Weights of a small GPT-style language model, trained from scratch on English Wikipedia: 8 heads of 32.
Each number is 500 + 50 x the weight over its row's rms, rounded and kept within 0 to 999. Layers, rows and columns count from 0. Numbers have three digits each. The size before them is the row's rms in percent of the matrix's.

# layer 10 MLP up, 1280x256, rms 0.236, rows 38-63, columns 0-127
109:485572498390514562536486604552449586535451581475581544532574452460565442467450451503440568488481508460522550465416499495581543446495491460433470427539421538539487520478417493455492555489499445485502576499505453517547499437492487430546513446469509536508466553555480530480429499512527497512458515372495454510446506473551553411448577499545409428537532508432587474435449426495511533468471
110:541581547537557498474573404466533564538462484553478459514474584515679471421537491503566477493441513461404516480505445499527506515523565605481497554481545526499529658462546602506494541597466543489465547508455424526505484481413550583460534489494510481445503568468463450497547444483431499487483542421458557532499553487462446564464543465513570480447455485425523461513544428493462541499554
089:551476543463575430435509480473538516527536375517535516620512541498478506535465465512495488447545570439465500511410533536529451519501457523545481495573527527513511538536545406506479434537425435453611407455542473512564459468450463489392428484515514599439541543510517501604515537502481603477469453483540477515460464510499445528509538465535554492472467385490541526501550565502436526479491
108:551517525506433555491474541515508528580522424426479527487559594515565435409483476565516493497536461567443536525540516598510440541529472540579441516434550513536560476576528542508473419555440465482523513506533464491461525542610409512590426521480585475520490521497386561426551437480547408501523485385588448486550541471533611477526472516539573521431509478530538520409428419511444415510463
103:470523393520512508599388508411357548478539519556437457464488507532558506453417532558585526565425538502501509550494484544443549428391533553515561521501477603575593434481528508573523464500464429503521482529481410568463616480420527498545528402508501497527571467506436543519529523486562518441471521474553414513447422561483522497424535492434465516510428540502404517506470521502391549438505
101:484607487600530589577462413563513531544429461405485399539536496451454627404470510473453442520461531578441457522508513531433482512486564500556552452543517521495479537538529482605454582580503485519500429577493533531514418449453545497490530480588502407508423534398516558491457598479524457568505472482516537567455583527455506534517405389548482437405432475445505549516562476535517607472457
098:520473457462451533465551432547516510505546526539457451589419497461474593484553556455494454486468417492513476507473573490524522473499503520417542599540467592399621572526464503527448399501527445566497491464492417530520415596466516442524527523535524463585486484422473435506483516533462481507461622430558496473488482548453463474465501537495522474540437494468500534421578487530446496523515
098:473627487497555420456547526548542557442429398473551557577479495555487484525467546593492565497543424450462501445482535523500485614515529559461465470388504421511525498473499464434503375538488568535529532508552493526477457541554405446481555561567592492488515482542452464454479510525367493459500511488503488418499454525528503575424511404501482553461555559579552498535516394473495512473602
093:508407478532524611518526478513536491494573475497528500488450465583475445521482359493524499456534513535511492515529499511533446499439457498494535570478466545492483573542523610432571431604469505509556450499560474486408470501447508517577517476512489571543404425424509447584529424467525489531415490513478506551522423482528580486548546481576490532464439445582510467571450434443533483517509
100:497486528560534418518412454457606480522436515600480452397473410471502543459522604542507506471540538532478566571486493466508453472504567555515394598476509565504435424541548521515521478470500467495523464513475491535472475449537574470410514444488450581567512534578508471567447513475421509548511473519484519514468533582537455499430535458422461397398493408570561536427457515634544452485515
088:448536546569472469454427450459502463470490564462424512511567525582470588574509384530490538543519436545478517517558421395510540488657555538409501474534481565466472493557458472659433563527502475521449519564483428399456533521449354569532541488455515523493471447517516463470513522487487500530517549468528473565361432487515470535450482459490608592496522479433515411552467445528518481496430
107:496537545501512534469462550505603560495452509632517524422511513552521483471495457530454581474559496548495492444465549591525564469487440587514420446562526414490539539414381557452455568546496554453417494495497513484401486543515547416491573534589439491441500500569468453451502569515462477603471406459535537500500507534467453539389459467498553520507445525510451485414578411474569520423511
106:479452484506562535442517547584389461496474402520587483533417411489575438516497549547500412483478590484557456594435461515398551498443488473469566550572414502493499457497482467483419512554464475509407536490538505437432535487553592556428479440440485661529560500496443496479478514527426425579505424611523429470484438430426445465435527545417518562478558487521556484529556532463516564486428
100:500453530459449544495424570529461517545422499513476471473524521479594432534505416502578468560435541529495599449544344533545531534486524433525547496479522520539528545556442525462515470512485515472446580507573507572486496500481573535481509503509517471544562503503440462509492455513432553540507470392615570440472547465495584528383412457547413406437574508495483417467424514581427521539489
100:428469503556508526583541547500484544404524507547537575503478405461587462534626620502475508429508480479539427552532506503581506481538459516515458457450545528477533472492426475498502541414495501512542410489509452498469563560522518430554466476533534462478514450478518543523518454602512552468456573556523390487465448472507506501456523461545540425440409490428401484572528457460429434523520
103:494524554453545562510413557430638526576491510421564490495509525441579428503574444416566496536469442441498558514483566401574535436516447567468502494510505436541533545468536469526613473524491520628504542523358589528506571568521526454503476529525495494524567427501590477502522529566512546521499458384535493566497541459503596502464469479558444518485484473529589490494458476491423555480531
089:550458444307469460556416562399462543412474455514551546487490576431595434437487463538529456507576621524553536495419446546499543509526482502533420522426505452531567507473517494569507408500421531449448423357546470513554457484543439514550528482487499527499454472440529500492530467492430457554469523524456433454489495546476604568483512492433493450383505514500520458466592474439526525552574
104:505467456505441497425549465463479511549404412509541504498466498481566476559517526576506477499496539500462564513581501557401490545516528432452458537505484538510471514456571505529430595516407435602465498560467483397435487450434470559455525545516443552491529477496487564630491472550519521532537559502429496472471532462539403468543555482530428537414502506598500512565451599514477478590389
102:455488509580467513464403566547414520479596476508485494444518568477517504534506447484519588558452461593543494500357486548531515520433511456475571486545559480501529467499530495548488473430505466520497528514483411439445506485478503471468501526454472388474548513468530414505467539458442514538477520522486467493484476529493429529442562440568512495619604498420448401518375517567533485434574
106:483461596477431441505438545519495492587530459494476500518595521457469527521432493569509417484491445566478491465535538547588540486536562524488522534525524525464521468416532559463542508419580574603518400526462443383458580535482542543539485498470572465405534564455451445511491537496544585504452589534580552498564438500486448515439455548485552457477510537532484541431447489528422567529491
113:397502486517622570451491553503490518508514465544495500480532444553598518434492578475556504432462456532493524523516415480579400557485576510565536436468547570542550492587447438465427401572422449518479623513547460579507457460472561519511452516527505419561379562440486496481477448512514520508496542489384566493440503410448486562492593556521486585504462493464470582527437544461480485552506
108:550471467608505490477508607544520487476527486591555519560494414487396558332524487512496441541568509542522524497406477515458512487513499490496557514468518518559436529507513415424622476465504479513525477514564406426425507510498398508486467451574508432538530464503508467438510397551383563597515444538481543426421472462584530502551508478492557596524510520461459506450445470577507503486461
095:543491499509552631443485482426518470484423532438486487476499535540554477379532466393517569537500534470493540499469521568452479443485495503483465518500524496491575495507509477447544504414397529494470421471592549545466499504490480491496603459559504453389530413513486492484560555488542457505498455507404535507436559449381464490429461516431566511494574542609458502524490466445514583549531
093:456485474509436590484495470518598475566480441475505525521468437516485395476487558564564564438557549520523509486435481466516569456531437531485473493444446557523488595481419502433406541458450631544458461614472569471484482486518500504551500585583528376457535502534386463607564468504537576455423525561529518438591437517471483517543548582418485587484414459586500407507476490431491466490473
103:369490506553555595519450560476508571568567538468429462347604504466409513650516510463478546550561531517507487548451478462513496459557535495478491487483569506515516474489501419398472547485542582520470489576488564519490478511568455585620509561475515515551494481470491418458423586494523392436555450547545541440479490519492501517486475554559517556568480516471579460413483543553461480599561
094:513460554505516528570477542437484558425591534567439508482492493516479408488531536509439527499469525455486549481503486523470491429500502488506397449555538545510478553473546478420492524512567586507518406479494494530526402457453438468479498541565522455401494455453466492532447585429542486441448461485547549505524590558474465488484458578471513509555391438556498522579424499495506576536553
# layer 10 MLP down (transposed), 1280x256, rms 0.0329, rows 38-62, columns 0-127
102:536433486525517557549496445584539499483462533486522550487590560378596503530528424446545560561458517582522526531425498508493522527496466406481500433541548433473406483512429512498506457524571519536502484521423575472539469424468556481524582405450460602444490540505616501539488425507566417491528411382429569509514526498534512445436421490565453463501515469558525480454555473439547546562447
108:527510553471524447446492479521449445417522496547505519563510464530601569427520564514533524401475519492458451507465485473560476415491559552502497486438580526542502562495473600474610390566474568392423486512486438448470491428468511532591551440569560506506498579406523500524498475536466430448486559543508478407542415399453499583460580513446395431393556465491556426544423538498502547533589
093:476507493545475493410415520488471479509512508476434505570562458524495467554534554560574476489523502557554489514473503622560555487516471504494508484499462500509554485576442444481502556480478515472578494448575529459496498423469446550473497523485504534515553491525563435493558510443399472587481590569566521483392453458456441520506498498488437579521506471491631468493505550489466529450607
106:428441504528532568520417579406481503445552521517466442525400509596485444535459537622560445520480468490507519452504469462551422476485433572521560498545494573494493467477498425477451483541500504497485498398452384465466555508469482470505433539552456588518464584498466532522577426546569469522550536343506483475456510507526501590590479508502584510482522511508504565472388447498395491514468
105:523564478450415533462523508493508415563462533400443460508548467494516519436580645485452455601446531534378432501482524507520537529558480563618453459625423608487460502529479568497542455590451545586541429602469541523517400558497576503522546481418415482471535539533498471459494510455453496462502449481460428564448410534508437482450548523493519479523515519481518463540486417562520457537477
099:518598520522477519485509389517560538479576522542583441400493506510557479510450530494435444573479514420381469502447480548525496382349530524471471464509586456514504476522582542470511486491460525525378502455506475567491469502502537430587514549552498452357429524508410525497474582451579520516496465449482460542523527455521471509427540518426535533498528613536491524535434513520504415360506
097:555507456453432493436416512537477574576505600580577482496455571524516523439482372525514534531446405547500580492498515472452472541519488497412515642487456548478412536549436487448402622543450507519534548424536488454483402522463517529553484522552472427458567521538521544415385565550465456427408490482494536506417489533509491582455468497509510443576510517476508514493504415467461423475484
096:571451579471519511495499526468554495517522449587491456545580420543436517536472583523482510411521419533445610527437482428446514625495572395521529419587470452537453499472494594477420472488544488527465496511488511494635499551504522499531493486516486468519556492523510473581516484409551455469435579447558474368513525488490496453438455481492501537425391627469552506522427530473557512537460
094:543480483491495558541543524595427484458583432458472511522509433429474568490511551556482426520535423546509664563555531506421566456530501503470440515545433462549501402492551561414561390501488496506520545567512500417472538507495530463506528510423488609509495536508400476567516427456485501445429543548461519556488440474479479485467481467482572485594437542521506530532450430557616545430594
099:466527452456523498479422459477512556455559655588520585549510427522546512480464438545498458531475423457408503545553519490557581395491534502465544476457510565447492478497559501499521506531443426383504518507513460396482550487484518493579559429579454505528542391579500527585497412396460428525486531428472398426462564511456520508475487535491579521428482520513575562542535434568440567526586
093:519525496507513403552564494444519510562473448610569520462480426514460476512451435465463557561525387575585506451448536566532452472385489553590490545444468544452550498557484565568458474504533490534508530502477522546466495473469455495467484471465470471471476565529482439509513515534407400489587548408508417506579446528594395547450507554418480566500516472445398508421537424517459483457444
100:570504540506499467529541443547474598487563431472511581472620619508463403527528428538502518498568476519576486576544440470497524310467544465508477475542493437486506473471492405536510533534559553527471439533597533523509384553525573511439479620609451508448527473478415589489463425552500604536488474367487462478482527533400463527519447500475494518519470511471408522509514483457492552507471
103:513554508519544479519485468543513473550510510513460545455419497528505554467521542454545437505420476420522547408537503456468586526422473615541441554424527487560479498528523519504343452549542374550438487460558558405530540527522550512523471469527483510489655493419579477449475589476477492521432427496470523494484452539483426445491429459555550521378575478441492526520576507521504526573539
102:609514606548465520470580452518470459542391476546468468514438520477504571495532533486505487461533484596566519434508471533495603496532380500543619511531579548510544504544529466421463427443475466565468498506509535520592470595436484453350492516514447450490568517490405481542489568506435510484501466451554547367556498589527505499549429510578492464527517444509475533547542598436476448503472
097:483457442461524517511469534524499497472525519479482554449502515543459510441496362446466390492518456473419493493471480513510506722514509453418532462563445502572465483469577471487520589532505416462498526424488524440498534456494530419532492521517420497507435500523515573527491471605508466592527409612428472542443473562488496590563519467467536482471537526396480539592519518488451487456519
103:550487541500424471601460458534511580502465537604440580482473606559525504529519459448521498495591413522490468452495601434537521486568536553516472395484497496544540505531484378574553474455525410509549486546517504565548500474416455446503431544527549497552574505563549511543483549464481365524479475542442484523454501461543530532463447614545495504488611526581514644483477510553471415453492
092:444455485541457596503542524473554608442466475432409535411525548494449518493491443539417511441564628526472536508573483453507537448428477499456428576425530471554624456476522549440560537467496505535564527430435552542519534475528484443512486507539524413503499503513567413575498545413519478480523528538401495599484464542525519463505516417558450455524467525504564498476529448450428561473493
101:465481453496442509453475518359505552496424518444477489461590474557530485465619499514532450510441437513552573508582461506428573498461492448524469555488446485583519534535494518540428496505479465508441511425468546513575451542413410541393482468400463468442517524520547476464440525560456527529515448559459489441575486624455488480488518418555463481509434522448548577557525522459500454456444
103:494500466434458591472521541575438453460507524390461489481579445461476428533577523420542370541398557437564476544504547557518548513551532429607573578422506575539563486509592463519483526484447480484469462483484512461493619487476452486538572576610521484485559489447428486486511447508560536525546494415499503562449512487545510476589609443576535479528472479413539548438549457524529542439534
106:574414594548499502461544506529562470515551480549448522484533525577594487510496484473487444539529531444538517536490529494487520487529464524448468561604552547442519567528461498479440442415413428548458526591458415443484464423586517505485519482433542466471556492504574427495512488524468514511495581481421492557507532502533520492512543580519542574449457483550443458388354576489463401486642
110:511546429545458466478513498477447439486466446495457390507629482467376438502531510525485473445544472518555423438565441482474502545559535468518491546437456612515535593434502483552542494533441560478422561506502523516447485524471499533551527466578505499472470461402536575484481499563418494579552464583376566429548653539604480496527592577503502475395503502546404526511424572430547500553518
103:539515572482563518458502426574478604516439565561497403535377527523508496462615553526434398473517527457502523515476542460490510469530506576501579507447531500519429506512499507577471494416528487591527559522508470492581501521400382472537476469427457422502462561465456363465438499467503512446529598557455516491443473523476461420456477442515473521440580516535517530454505528448557418502605
098:516520506510467540479438524577615539419521499488533574467431480501409495354448438537452489523457472568512397576551480446535509475517443445522588524522528465487485498533544455605552529499446577503556470502489453422489455423491535555506562512566604451511535531466465545447548497620448477560539491507521472518480544439447544523358451617525443473491502488461506465460516472528533514484495
095:491478480510587586491476550461500560463552449529525582444533485498498528481540561400470525543446601455520496532464370470523575513475542507563542499516517470497483504543570446486530429412446494486577499526520428524462573547484567443552536535484521508468510531523416484412441510573454442431531526522519551591399515519516560499449446499536586449528479428506590599473560557516474533560503
109:495451568579480573533532569490529491405529531501531468497458510451488651476573464486493461475485459455482471444552527448565437334533481490517462477500482544541428518523431457537481467504455544448448542524484373554397510521503495514507438480514386517505463509447504512397512590457520436540456448492547502515437530461465535445518491562497437505582505597480500478558424534469489558559494